config = dict(
    n_layer=26,
    d_model=192,
    n_head=6,
    n_kv_head=6,
    head_dim=32,
    d_mlp=960,
    vocab_size=912,
    activation='tanh_gelu',
    norm='layernorm',
    norm_place='pre',
    norm_eps=1e-06,
    positions='learned',
    qk_norm=False,
    attn_scale=0.177,
    bias='all',
    tie_embeddings=True,
    parallel_block=False,
    init='normal',
    init_std_qkv=0.0244,
    init_std_o=0.00338,
    init_std_up=0.0244,
    init_std_down=0.00338,
    optimizer='adamw',
    lr=0.00157,
    beta1=0.95,
    beta2=0.95,
    weight_decay=0.21,
    lr_head=0.00831,
    warmup_steps=379,
    schedule='wsd',
    decay_fraction=0.741,
    decay_shape='linear',
    final_lr_fraction=0.05,
    batch_tokens=65536,
    seq_len=256,
    doc_mask=True,
    train_tokens=401100000,
    steps=6121,
    dataset='wikipedia_en',
)
Each number is 500 + 50 x the weight over the matrix's rms, rounded and kept within 0 to 999. Layers, rows and columns count from 0. Numbers have three digits each.

# up: layer 23 MLP up, 960x192, rms 0.0752, rows 119-218, columns 128-191
# down: layer 23 MLP down (transposed), 960x192, rms 0.0761, rows 119-218, columns 128-191
up119:534606453479528445568470474501455452486511561465525449386589485484445496503370543428516473478504437360511412477436532530558546389413549536541451458358515388512505514475510468506405476492512534
down119:511586538474553448456487474466470530513552504485499555498540482576454492480376527500524433479507507332528473517527470526504491466492528546480486504482526461468517499513531478494447517490487474
up120:556494480523577494508567484485671450476569450535501450504541406459470519431491500510516543549541445527591491627489529542526550475491459530453454463490474502459492462493452556544505435495526474
down120:503518525467480489472435512518411491522480552499504525576459509546535465519551481494533493442444545446453559443503443449497465450507465519542522412530458523524458524472485458556424527523490587
up121:508507516476548487473470541449518494553412493505542532501582486548573432530538616514522354501544425435437419551514492475500469580465517585520473444537586461486552516501506482537555455511539506
down121:511511539519522527526500498528452504498486499428569502466453534520472515481528492520370595499506554522518527548396504577612551446514457448519476435534420416472373523435548545558519505455552473
up122:576543561498586484417555542502529491474423566520555532393568476565477403436468539489517410492531536480572552496509460486467521483473496512496588486439529515528517430478459486483489521412469640
down122:372570523528459465506467538479511507499524508471417514488516493523483538471432578415542494441544536489418506486537523489580572498562433494553506473644514443486385503619528463504503576576539426
up123:515449503511485503498570507514567442450435551549495506484544589518480463510451523525487417504461532464542464440450431533513450524397528575437545554472380501482524484473577508493492555514441492
down123:546559592548485446613546442463462508570505462578582456536536474483502481447462472408491551537475434576561565564569497485449533451460489462528523469509539458602481443466387488491557453502511503
up124:468625449501474483538441426502436501486469417456539464434649485626456579490567501524621498460518563566569507514505540545508633526425558580600515449528403378492509450495548423542439547508458549
down124:518420488491403526482454452485653522531493541519466425483376535536583408491537527480460495536503560483543545390545472498463502474587488455501589506475466513422477596666558466443481503514585450
up125:474481451470515403519468437484547519537528610510480493458470497477434529532520546406566578525493501401539449472565496435481483462462499490418469538512513516498527557542527495513504560577490525
down125:464548488518577460567434559510435476562612537523500562504512488517435507466535485528478561494495569499455560501484542527521525472499533504455529509540583513475462505528530426512544554479549569
up126:521572438471488517478516491455525384473476547433516454502586445513418438512464466519552452577456578505482507525543541486618463486531449528483531423481422495484595481502589461495455549496536563
down126:544383495394566524494511512601574574441462511543502474462547492460478547410482483484494511452487474434507344549525541501484525487483564492527558527504448569512508520530380507431547505501483466
up127:500477585457520457434382505437527540459496516571596446491428523599443539487492556529545401474562490503681427436425577472515590473531584548536504483482485527502499419461528474536486575527469409
down127:490489474483511497560514500512454419512498460518426481571537472512546489456490430433447526503525565600442560448529465442455456566542489412528478486554448491550546469520424480459430516482521592
up128:541590592574534504494493504474550428458494598527450509479624581520440453530499462457461535464413464376556539563469467541420495556530640504460387511516547513502562495409428547505471578503472545
down128:507564431427506627504527517458422501516476494484396526621383489456536497435478537426649542621610513578490498433537533544531495533425478540584483427496424480426497476484507531579540496475462522
up129:530453594468511463382516394538584478498469433556578481488424455523537512520507517494509560548566496410470513578387572504487539506508534458423557465494420485478477513472428480529534492547486466
down129:508530483494435572567500497523534515552507618403513614536445525442572390517493475476594505492431485465565490436570553556520511550516452581410493539514421537512535523549512543495468513456613491
up130:481436534488575514552569549494518521375434448583419483480470591519499530511488593563594442406495524464584435486400461526503504532482541531393474509468457505503495555439480518468500409548515389
down130:512480515525411540536478469423575480499474583528546547576463517478564497474475534513488465500546417489468646528560536453510506551539447525493562522390548481488530487559485472479528575482560406
up131:502551489508471487543518502533523443511533611395535474484560589436416470543414410424503448596498481386475456521432464443532419454472528470411523491523549455477585475443477474467479532438494395
down131:493516497550560535474491478472468501507545548407446534548474533514587496478516406510456499470474505567448488517471514555522529528490468488481417560525461600452405479515539475426470530491584454
up132:556501529542469439446467501530531545473464513490610372434503525544473478462465508449509508460467460463406487567453503503477521575568549514524483405435508527549534505478533479488419508495499491
down132:496497491487452471416487573644424481417538596443467511544365521506468527496455412481568516506539568517496436392523458522548458484474534664487631532499580310392497432526458463542582511468473552
up133:544530521487483525450590553486443483445549481468460437548524476547487487503476601520549433497634477558476501434487457541385487478457478576519466504577413430459570403503518532507536559558434531
down133:532497504519359466476508397532492516489520534560545500524535505478443510447486515480515448524357531506581581583557456484553449570431541497511502556481364480543467549488516487574522543583542498
up134:548445580575556527584510542446620508469594447522481445480514402480551444458555551452538467450559595450502436524506409545507566521429480428536504541556423513508468455570510568399515514506436432
down134:447483524451492499506408456466426607477394490455525566508504533531443515498513486443507478625442414558480463494414614423489504476519511429539486473497477465493534542493544488479505495406623556
up135:524496535412605488529440550462584505493550513569584493481479482526446445476505526478439480455467570490457427578484482475411613536539490516529500442491463457513473426496405495529488456554508499
down135:556524438593482487510514510585486511452529467484493474523438440488456461532487537525602467509446483485547551480537524505520439428448495496556506476419418504524516528488548493517444541458555469
up136:599517545448554494508501426504487418433517496513393460546426540522493496471580528460471525593518528443500525530541478475490421496571529631487372468469591479501418403484492558530416499472492448
down136:444510495592374502565497458388567551552597557509514526414519462534580510391417468545453482417473480560455495535504472526541532552484453498492474460466475551417528508467493431522516431412514577
up137:459524513500477544495523496471477458499424535578449535556541504491503520457512497479566499484461561531513472490512514581548457546475498531454511485438503585516513447442577533550411488504536467
down137:483550480600444523406512427441478487393515533457411483500488434551495511452558401534541516447550485519503454457530559441485548438549497511506494437535467508501392584586457524460531491524430552
up138:560587523413634382491570459514512534482527538465509513462548386524452393499479504415496572595483504475443407520516408521560456483420462517487483487499524490474499447453376491569416511502417529
down138:577484516508434473462546472494584545515522409461587462470465509502508495446457619444505484500460446503473510494523558489494505546542455581544496506441528548509532510427559460531448538495573544
up139:535475533496500517509494484498494413454414520439583474460450482536412530529542488450496502473434528443528398548515489435429450501392444572472409464401505485504496462524501483602555565531531523
down139:515581542513549465546504491547486520521515516480536476510580535429552533446485538598510390487446473505519450563460605501518513502518481512428565477520409536518460521494484500540511504434398542
up140:506479573470563494565467473534482486571489541504609478386509530474550540453467571485475439520520501522539512518497510468489544508519440504585572430448520416453523491532401544545461467513541500
down140:488549462458517542547505462455526467550478496548669533562554506597566571545483494479460480483499513536429458516526539588425450497543492460515496503425589436528572507474504556496525465406467449
up141:519526495416494419557503484591425500532530408430495558449481579512551453497562569378512470547527453572392513517501527514447464536504593470476455459391594424458547454455450450495483576481506531
down141:548522533623479467487576500531515495474489480568473471545546440497502498570510409493552505518501517503497512501478527437583512532513449465446529463465500569481482430522456548510559466514522480
up142:535429570473600523513484443507612525500509523462499489475535508431421449435453608469548414551579430468515604430468500515477493574539491470372519483491493589461426443472420493518547568398499533
down142:413455534476451597496472486622483468471393474564479532445476520578493503677447514467471534518396404513483567473407543530513482521451445456569567464547540603474419556537472437562593399547524487
up143:492528530470527436507475400510541426526488481513498418483648507466435449428455521520457414580463444522494496432487431481589562528554447553394490485550463412460543572382465484598539509461551485
down143:512496397491524499474507498500519501538565606549403561420514482527477503547505497524460595546505512547554478604459493537521497551351519553507483543472430496511477503536450520513508453579494456
up144:474503480410594481491465389466531584419462503421597516524479458559492442502492527522550555492539495405563429399506408479493538454470555499446518540473431494434497470485463474447587533493460385
down144:534502494578417556393591493454489501585494504456443470490520494493577430446455512535407427441541452439555494663431450403547476423451496523465483513415461480619525393487561461488500458520609589
up145:548515479475491584486476466400461546470515521493495462502519394589505563483527486518560467409551576448566489515385517509483491579485513488531493514546510617534501474516400542491449506500454452
down145:482354537531573409564525545502504481505469520542474519508439557548563487559518498434462443595557464515538464495521396527533518498510555574509472427562487522456550576524548486398461468439426562
up146:425496547548512436484460473498423436521590497493554475400545541471450451534539562485479479538520533582479459546515405420504480489446562553496518531534440422467538526500453417455487424495478425
down146:540479596452426477472604452489504460469457458528479434532479451607513526492557400571485556559538413385502462550513572457435522484510630566498560486606446506501509525491516476326450388531450489
up147:578560452533633465505416561464540517469476519428547511550523512516415471382496518466543410516593498465512474405521510420423585470415503466488462496570375488448431509553448427546492509489441378
down147:487405520562508566560441509472476471383498554463560544560501498468524487470523515491477481461558514521595453555529486532527528468456490522562417500536515493378504579534504457454575510505466420
up148:530484525508585488520521429478469554532515521562466497479465456463488542522470620515547503518519529555506499538574475522580475459419498569473500465366517533489580548496509386523424582516444560
down148:552459467449430490582484502497428540507477456419538559558526583489506466500459496582570470463432560504495558513408526523469494507514522509464496489427508503554536478544460508532493427530522452
up149:520522548462491449494495454494494518503502500449520501503493502495432453447458615528499518572476513440551446525519429529511550484494502519459495502463463430432476550418515486556589589412424516
down149:470470513500539568467411496522477415609529484504412515426408463471626550542507480523520467483530527471359519408529523438540468514568473498486513449638555524564445528536467489481410495482498429
up150:473527573498488512561501468530548368507528574453496415408490367480475510490480555452435483474499482466496520521542508545583397468567465442438490464478493458555603500406480501583547533483524414
down150:496486524469482546452515496459496510523572512405488527523528537472534557498496478562511563462545438541484460419495466440562530489502510539522405539464474486537568562566524491511479559474506501
up151:497504506521511453518496407494557499559468430471476482486511588559510524477535477504483522502527481498513493373571423394498406509361461562452422501376487440441489513532369426663490542487494500
down151:471479519480569544612578487513561496477405483542616485541499522538565541539591482552505491482457426535430582508489492525488610518517515530453580460455436436422572510496516510527481532464555539
up152:514481447466493469442498515448491415470555478363417401474517489504533509465432492475553410494554464516537476486533513454450509486476547463545484439487511449517610532395523476451510492465482523
down152:477505461547536520387468516420529569526470542540550478555499483524334440480532555498454532463514469558493517441505590507491533425514522509548467460484506501498497367532455511442456503549403502
up153:519590485434538501423445475501491410471481519332472502428575532508499493452437496488508431610446604488473378550503471424574473594523549489582491514470434459481524554488541366495511518471400425
down153:481490474474504547514520466476544472445425472598448442540462457467545569477481473505436511439520572530473565530511436507519528544482407510520439515526417528454435370496493546509490514506581444
up154:574533504489562448456475512506539399452511557494519487462524463480447497572426482460382544517527520471505467461527483535411512488532489514514472446445429471480486523493477437514474615532530490
down154:472521464538473589484507434465530467534500515429530542505604457455492484400523456539531412443431527561574543585417562490519431486446453443502461536571511538500534393465444500547502453465504506
up155:535478461478518531437539492528546426522488541477416407412487532549491454530414473400481559559502555371536454552403475532606486554530555489476475453410478496511506466621595538472379629467511488
down155:419504390602425511444486495476493553560500553511547553518492466547528501578507451484551413519518450538502439494470548487500498417489558497556437607579457535423536439432505484466640422429428518
up156:547475507503534511496512428478465471539462532457505423486494472507500452471425446565507409575564399499474468479522511517490531452500477485469551448491501568443600528485502471518452518435541498
down156:493485381540497550523486448478556451506588530509457481434436524525483473505538563574404522465439552538504574464564473419486472502466380598411465502516464521545484414527494458533551423535584594
up157:484524532451478476559483527482566479485474484533533488520537462468485544500498496491520461506481395533544386426464492498613400437494560512497454433502462501491577515467569482593394537418414510
down157:535491479464470475501510577487490506560535519439474469459462501536519504528448487522431477348565521390528547469531512500449529446551479478577531547533424518502481583551480480458488463511462529
up158:510479540453483519469537502485464526493523507436566485521534570533507372582445525476459485487508477538558509570467488552559441616451515592493509512459459457448566545453406586555530453382405531
down158:517544477482469473495524534553505513551477475536564614387450561589483455401542577457534511565504474512434521456476586546412531446510514505530465481571380543558556513447511425546523416512508483
up159:541534480541499479541485386468430460386575410499552453526526517524575471536540536530459473468460502421509481480453515493451509504497544502548508476500439449580546420421474500457414441482489464
down159:491426503393507483531522504504495509581522507492496555568501597474467548529481442481546506578474452602482605444537499433497530616471497501453475467514578560507499405531426538524473462519526496
up160:512474612612543451436441486550472458374495480561507381610518475418547459420464502508468435452573542511488412577485495521543494434457494561428536470459400462572495450482437446533468476468525447
down160:565532446491509580519564522477418493534483534519487581498598443524531572528528468413547613544422496490429506471554508451395466513556501485567511507516606500422525581484516505551575444523436522
up161:488547527576495452539530468441519538431437530453491452422429579462468540533453559428550490546463511575549378533540569544536560530511481495450466534504513537397573564513560432538495476472576518
down161:351425493495523519509547515520441476471536454494477510574542511488487489562455465566517476435548481618454505440560452491495506588519567429487501558531614569629498464505460458486544460461543491
up162:536506411477489421494502476525535542417490488555475498470495552456400565526443490602496517480527514465518466550423502484526499534465515477501500555428512588493480556544514461542437529411420448
down162:463459401474458537455451506450515543525435550554491455526528509531478480495485519384551581658488483542463561516528544538512588448413411545532447466394575498473488399450525484512528498559494583
up163:491520518495478384561591392474600540482450516505490421517593470501394614512518483599598519565634591479422481453563569519567568591482519464467554568417490533461529390485607520603489490467485553
down163:451443559465471433510445455560515542489533506463570606529441458461479540481519483560499513462509540460511527548626666527486553508557485502547550561510477591587493472488524594377514553404484551
up164:496493440451494455531462479492442482570538513538560480448513488493564404518426534577568564497531560403526496551516510538575514515441471523566532441363505523491604459471506627433553489491519449
down164:512440562493445508456473454538509474480475504427503579480488539520495587493425526476451525518484468536441465506530476530550499438498530525507599549526400512496541392575542454498491520499512515
up165:501467418461494455533373532477488504397491523407450485559574458534486529426571500565575483517451511523441513531559501444517516448447551477471498442474466448453545506506580547536568467480430381
down165:520516425496464508468504384505631433461504464493514452554589453528516515525535483553370538486541602577483609506618502505449577559441502482480431615575451496503477486593502504556453574502613644
up166:569575536549694441497458468462460453396475541475500536549515570503501493428506475505457423492513438496565460589421481518442463512601573464512433488435476522495525359514467562559474499499556506
down166:490458494510514542452489421453599484551448471601542512501421539481444502589475425470515469429551522495452504525496430423532548570400520494482542545522467422490530577565540503439549508577479490
up167:530549599527459475422494475464565447453506469548500499387465519484472559554437557543437458550497606523595354493472424532478462458516459453494528466384476459514559572440478470488512485508541536
down167:479475494550420496591596500452580472435524511483461491485541516510445545530508443539524527526503487564478491552504531607555505455532530526469578509503552507487524510536505489517536507608495524
up168:535459459470567536494530376395522524435476638517605547477582495537477438451497482441560527496515561472478511567462473518637461472355467543379567465501512533497463461457423532570467560477548394
down168:439471565594459506517516467520407468491497519457393543478473460485449512559530473605446366451522523363550397525529461406529513423565648560510586580520532552465585513472657430505439514498436525
up169:524585508521503474552399542487495476507594483540583414504466465511405341502462498540531548518467552481544454603503475442458449504466505501483474506483530489458563470492481539531509576526480439
down169:500493478510486469503540477451601492424460554462439520562518458461597497402557480462448514494482526469542458500567426526489498573541442493545525419512622464534527481499476438458468444485408460
up170:580440512420477504486577538517525455491429534433582471415453509477469499531474496515503470501551476399489470499467383379484506499530530582500538493508562579520501469565534446554469523527518461
down170:415516475575448515501566587570465458515517443503529458519560514515508569519468463573550550449520447497454485480560501567530533516521499487477416547537529498514552495569514505437536543499493470
up171:502491450457465450451415483581517495411427482538546526514514513464516503368511480451421506450608500581549518396409439543546487594513424529511477514514483480392603447539498501512482489546478462
down171:412509534529488598530555566509523394503490591477444592519528520473553574520468410451538499538463523473508505495571487521452513494472484477492487448518541420526515469477477501491429419547531468
up172:538553500508491384579431509476510503542594482432452519498574461524469422403522504451491479476477579494481498536515504445548570446406480448551491409530524525488518434451393467472428568500476464
down172:506571456533419514463520480568551485396433403482510558456494541513452534464460546437524523548474446455574470570503514476592531504585492546533447491510596501600486519623486525485493592519375526
up173:530508436467470555474527420504526484498522547544461433425639480531373584492533537515535435466484636523534496468535534458439467543475573613450536514486445540442473529564501469557452489546466407
down173:527501460538496408416512601481529496537477553548438497554398557518508423424524467464527515630442471548539439439575498509523434476510449543486419507506524520514465509613419502478467465484529541
up174:523531485457524469576564485550512449505514617498515399473468491447499460508452547526455489498557502522511476548428526466503433474536556498513508433501405482478492449527599399481447613549489417
down174:507481551473541535597441470537473500462455473555491538412502493484527574474523509510507536528512444457569561579551489532532521542475635530478401568572498508465384511484475496470512554468535547
up175:603533528485474568423565522507461541547492502494559533426526539507430474403435577484456520536553564458459350564486571505483481437463557488533557494489482431414524472463471486478513493507483497
down175:489454553519569527582461573584429519412555544520479533466523529510543503449463532514515447436450451503503476522576447483484413515445542494426482518418573489483544434563478461459502564579518579
up176:543449497446551471480489498477535468552452554454534401464479483523506492449554511479526529510477539509539536497404492412556516564478455561480600558496509499491393494458585491511510501541555532
down176:488487465483485500444519497549479456459562542553487486474469486534450579493418466569525460454556536524545452498534461540485496528563548515532495585484469565480616473553490552464491457497404605
up177:512443508555519507415500537536527455401388474545599513573423508459454554546477484490484498476559475528517510505341400539531423490555479569540416509459549479533498472457513492602529549524492548
down177:505476457527504462541523499452551532508533588452532535489645585511488458543524481460491465491446484474534474542563455420492490588389523519497509430496498554484524555523547500483597450460382573
up178:507492491536506465414446484463478462442461490551529471499459487536481450430492532476525481538518525484515397519529471428529357463463566484420535488512518436522577512498473428435432507469474376
down178:500472500499473529539486533503482480472499531494438491473496510515528524527575501491502516449576483346491504505452502510473530442571442465594485514508503564543460548456543467491450534563501542
up179:513560486427472432432490388517561599446549577401557521532516461515510517455399432452583536641536529432429501436520522441551495469403485519477479514479501493463477491437424523565480523496459389
down179:522487477462555487534516488477525500537505453470535566540576482555494421450526527487374578460458443511497576619465454477483517474498472506539555464423536483492445558468466552486534580522542535
up180:515462451523501541455490438453464495449495527458461480514466448416407557449483433537502539508522470540526527496512513512371497549565539535452461436514450646473447465488581582561540505448588493
down180:498515484544531443446474491466514494562497420451378491425489530526521562510516465403530546491566554515464558566471423521548480490445511499525557538573504583494537618631540483454438467476387444
up181:497483485446490603474535488525539500475565500503536406454502523527516383458427518495609488532527513521505439563514516552460461483537514499400412475395509464486440517565520506550461473492500532
down181:459380496503473510531467443523438594550582448533504467556489524538552557521548403554444568346526488479408447559492434496507524486444491502458551491461542515516534452441581539449510478494525530
up182:520501487481564468452513474480600563549516563476490456553525511467467478538426435570496488529495479556565561501570463413416557455476464478397507489540501550536549472550422554479526530445534473
down182:482541489529510485469438502594503509465543424548513562504549513479473480531525530423480435495547553464485430552568505563539432513500477494461520626508551556466441492496540482502438525504450475
up183:522497511532513545502517505464564510425537553521474474535440486548473460545502567436546512482497506507425480507493457490431528540524534519446580497454439619518533493500454424559530521521443483
down183:459530444500476537501479477500522505512452498480525563456491579489553498504572488468515482529538514458537479538587482548530495455534508413576467521539492408419547511432543469462564409436481501
up184:600543480481588492523469411530508539408494470416450539566504497516483480489512502518530502438539532538513554430502440464471566554569586535462487502468469534581536518566536539537473521564509409
down184:488454561503569496576477492448477474563481534519538551605519484536397587483499511638469568449523454502456540515479646505475536465499506463510510502603457390475428416477532400464505539445472546
up185:525513495515450426496488503512477460522425581513559518507460431469576580442474531464471517545410574471442400537522412619489423445540477572479443393483456556440493399507498492444534567550440489
down185:427577458533531495461484469496526557423475489560482500593483582554465423483466491477526475494548499530454572522474508516502469575476450491525493513508568472524543503484441568499565455508478525
up186:564601542458424489469417455502501533489523413469543510508555523525535459489467570517439586420502521465522469474566430538499497497533520695475554549391408487458580520417494505519463514477508527
down186:519444545510527538534463538521483488491510472515521591460535495520509496529438536569454511488482484627490513491499613532471435530483513511539478465508554457487494553548458473484455584517511528
up187:470493487497589422570429484461510483562513415546504512538587531552506447470504532441508481460535579524597517515430494505426498507542574488481420547546370488445547473477409493458513425422509432
down187:540514533500376556512513497510439489512542538436453468461520497441439552501510491528480533563467479550520382516517528430535470500467613429511564503432523481482509583498535462492514460432460571
up188:506507453521466476417483532472463511559527438574378416372540547527459452473486527417501449586470581492563509542489450504587376413423573616507472484517394436437546554395502515509478521550483527
down188:491476515444461506521506536526452477495404435513495476468556499574541481510396466462579560543541499417436464584493525594460460466547568578482503504571501461551550506472484472593563552418403472
up189:528493562500512526535587514509677541454492561514461418451510389421421555480536500445493496499467539531503473538492437558517558501528511491515518455501465518515616516505486443525490624483419480
down189:585526415468472438523487447476426522447436488520491513645508519629543365490546572489511522503495447443535558513574444478420428540445433527565479440520513493498489546481556531502482451585548517
up190:552546505513479409421519522438501515476461432435399582462607489606455496550514509443566470508508551516515540466487535590481467549485464471502412414446499382540593466463528581509492502535460471
down190:487476582527502490556536502552477544436453518441457487513551511457623526455545571402497460464447552549546478496519575479576493504554488500477532504492468590506374535467537454511494519485433496
up191:562460507433471478444527481443534568477434593521503529509459558504549450494498507476491394625623507461528501501459522538498558460483445474472496485549445563471493467484444491602500540403470558
down191:474449474535490532380467547549489512505517533619458546533446506502473564488554548542435473470498564489523470573511459505420438553437540565550491472524550523453512498518414482431500432513457531
up192:539504524377389397463454507532549525531442452537468445436482476578538537514442534498551500593565465504496511432479468520399461563481530511450554527443556543509443517436510587472503517450517417
down192:461418491474514511514546504498569502476463527407537339463427469530394515545452461530433462448475588472514490470592497439582387518467430516518506535523524560493417483457488469479458576561496544
up193:544520459485573520484618532540488486481449518498557474448475469495546530426489520456544478446525476463554409454452541470457544479441616514529523531498463591416499529495435486461415500434500404
down193:485493507550465465525511494551578538571553537497465581600462488501511523521518519550519576511525529512422499543509377444465500466564478591477557575494534496517472448510455499443535504568512593
up194:490609528495636525505533518480453521547449495436471484527528574464497448523502550552499553526542539506526486484626337464524504521455464532467380557492412532518540518442392485538508411507489463
down194:513454457507434474408494647529508578487624520520368598516544461403519532499556499462421488469626438484477540550458392494486568397544480561498612452404419458487373417421525547519470488461425577
up195:473448494437606481545649527497479437554475536470486478469513456574618485418500482456522535442460570493482529458473507567541518538413432480452436456465440491502464477430549526453520504556447533
down195:469553552471458441539496490558563448469506538503477401503404518536550520510538553538518484570514482511549526484586493468481440595473536474601540519542510585420642555553473500452491515405478435
up196:524513420516540467508486451424528408500499550461502527569504442604473430496496462486629576482508436471485530430508470549584567490562529496476519389465483461529530355545398563530444479470549493
down196:469454517448480539538529575462491477534406427606540463479517480509552503603505544437424462439501472536555503566509542566472510431508534502537441504492535434493418519538499460536505431555489539
up197:524517529459540551511425452510532466512514524528542452535519502472446487478440497459518439540615490420508505531508469529499538505502491419413486475419505509476640521412534482498458545465498493
down197:502548391450437445437531445458471522526527576525527516493521501514447511505568457522494628459422429445548511563505547559481474403523581489523491676620527475470514468633562417514505499466465451
up198:547476537541532462501591385508408415423421488561519435468536527517371487448493537579509498533506478509453482479407536576508525464469495524499470434426487343451463453608528521459417449520594517
down198:483476563515459484472519477495530484468513450525464493447414476517458441467497514460507530440551473597519485496548587534507430516576513475426502546483539516554484549457616547462571499556520518
up199:464493560508540426549550562405508508505509526552495502512546502487487476532531542537488503594541573470565506511510560486402451570534547462451450496480520553497554376542419471460373441501452522
down199:459542487560431464481569491463474504568548461517495517515553489437494436572558570419447485461597495505494434478541444556505562403503599472460444529463512537420507445432473430449433520592513477
up200:567500606471518442436449459509480444503557515514495508632420373505537454549397553506506404378534426507517539481481479397512533565483476598510512559542456477526533480538535444510516577547458537
down200:507552500521438475520533496462531566452580486441442515520578469541519398443648490442431548496446548474499482482463430499519409479522564469488467546492614434552505546449473493566434423396485503
up201:506473495448479517479424532409513497517502423482533470553475458480503492484471526483528592518493549475528481574433400551578542600488472568411471493457418451454488466480477514548487479547522477
down201:412543495448431529473527428559465526474526481426510529564537600521473451472533479558549474460476471479534515453590519443432485444481452446465550453496512455494559525584564542485494535496479455
up202:477521455500533486423477459435552412554581580461553510419523496528462542507480573551473458469616348448481469435476523467491533521468530416550520447487567577482496453432465546526353612442438470
down202:454455456515460416425532455471518470503491568490500555515500545503465492491491429545531521518443541590575526564545462466615535491473443506483615557418492539531475466552526489476552496551438564
up203:542520448365527377424543462489585525471544519418570502401527379542492462489525495447556521565550475521505500536561482511525552502504523517477426525577418503543395503538468496487576503509445397
down203:481445588505452575492484550497512420528456584549473640502551458486565542496595490531613434441498564412325537469463449553620467390483462422485458577514450430414477504360464483523561469508464642
up204:493511559519575438508532535482553376430538467414511493501511537476537517467449633514479467471470483477430443410455394506445540557418413483480456501535511465494550478492353543433495495497494513
down204:450449437310450486510524531476392377559571574448523430487522493491507521405473579503482491440410545512529589479459369503420550478442509472532557560428543518575515573514480496523533519551548536
up205:607436598529501439460513559481518416485505496482506554385497554572464578505488444510566550457537498385558506467479482572464500459512538481439512483469480519326529558439513556502448541515474467
down205:407522449483443561485489556553510581471529583518397410457399545461540441437641551631466496508472523552565509424529414436535500604509538451495481473501454548562487500604490477577501482575438546
up206:493493473582549521484594471451473480547468542494519487395498472521485495459435518485466463471526515492545525560457437594502447549532413586458500536424476451492502458420494549450482544553400547
down206:432538482579505437394532568511507417423549439449507530564436554492522506460496531572506444484475483569469454481550486481514453613482469422492468574539557509454441579583538524530433460505540520
up207:439512498502511554425540410506452536557462453508621509535572565442497403475493456493543397530530503526517446494536482460583507479466569481451482535533492458365565549461510557508476490478622493
down207:519546472532523510487533459460544569595533494454513507534464509484630439492536504425463402552471429525511524518492519483575503530538452502523500554499400482414590470463451500394471515511537488
up208:487520508447463458449448535521469532509489520463521491485520480523528578465504493499442468500471503463499497503461429515538551492510512609521513447502422523393565490513471529484459419430529519
down208:565536552525481539499486522497401596527457482474482522477544481485437496535450459450555513528529511574452537505523537516506487487588480415465487562525448478511530483559547449536596565572522496
up209:498429484479557504445488403491536485471484528495533516493483521445515498584380572515497442618477509489525555471579471521429547593486538523394505470515527571430488530490486533503541510566500485
down209:440420474506548493449478525559499460498418447590476445446441534514499661491440628442475560492473475450441461532480500581479491438496453538509476504550601498512526524560511439487568502472481514
up210:520514487539528501472453424351480492545411581558497529503485398558560445472469590373565514551480491464539445516542502521552515496519635557509585506537474541509544488543496446635460481459536508
down210:480481478533513563513519493531501537501600495434483506521507444498406533427443485478479423402496478463542493553491516503526517530399511444512490520481437505497527449523431548459502449577487416
up211:444607469530528495433512460439505494460459483479501497503568579453562448540511489535548448566489509565531515516526534483662483577446519596513448449511350490468489567503538517411391488456492520
down211:506507451449507451453508479502507407609559496493463473454439448536459548508468457563504421473490494574447426550423452476391517466463509510512600553483602476549600397447514560482562511520482484
up212:569511555534479457436505504497552543366419493488571473450550461425580504438512514567461414505532476447611406571471453490461521511473505482550453511465412506489501455493532476518460498523450514
down212:523507488499361463450513551505559502477528497560444503560549541587510485511530528495550491490530496456472552446517439434472513484478485479475468526575563458459568465488417475524565468525486537
up213:534541472465445372584550462461575523521442481426458538399523530493485520508458518539553470562521450376495511542350484515481548555450517452490471454481474448526421470513471543535483481455541523
down213:460531523456402533559529533541489471519490567597516462480533484431483518462489503442454580478384515549533544536520488501441454461493557558485433565438492515535518508480511515505476478509438435
up214:651525522508544531545471443560477433546478530463507467501492392501474497501446468504497539519431449515596507493512511578513464516546527541556559455473495526488461502501531519634446552483460561
down214:526495529494519456490536452479537506545492475499480472477380493517556437535553505444523492420506442458385486495558460474488490477490530497496440526584485436552486482540558528437470498503528395
up215:578507507541438419540570511568483506472611475397510484522430458566498563475538499523474488533504545519441478484477481447435501525560639486440392498504468534494564536427492495495491543413401463
down215:473544541538494431389461547479525530466467519439509430471518388398544437533478540504482493474593434612383444535507445540528519443459463531616512568496528500524582377546517560490578544501461559
up216:483485482438461565470517529507474396516571525449506479547641506459431455567500544552452519506540497562456453446511423453480485548408446503597524379513404494506586464577484569634518505406494448
down216:518532371472444559529450558467447468549411483538547503504496576466506530503558516520459553572543495520568502528413465527401408387447590534497432460460450457603556502460493455522475487544480486
up217:602479497584515419585567569523591496527459496498481553487495495453488464528461495487518509444554507469484567453480472488446521609477467503532512458430436520486497482438525426485447529415556556
down217:434501524479494526473500456531484483462466607550461480511440409440453526481505430510499495424526525475507528395486535475528479502548459489456532505464555506547511513571480535427511540519484484
up218:509418581488507511493534496501449515468510490535486369546426468514494481483492501494467527471508518467500523573419586453556488482500584535476542455472492497508447529500503521604435497495489504
down218:551429543493457479572525527545533438502489512462408584485543497481495457524457476524541510475451430542489506484598461521515570464487459472517495432410475550544466507491454476549536497525512493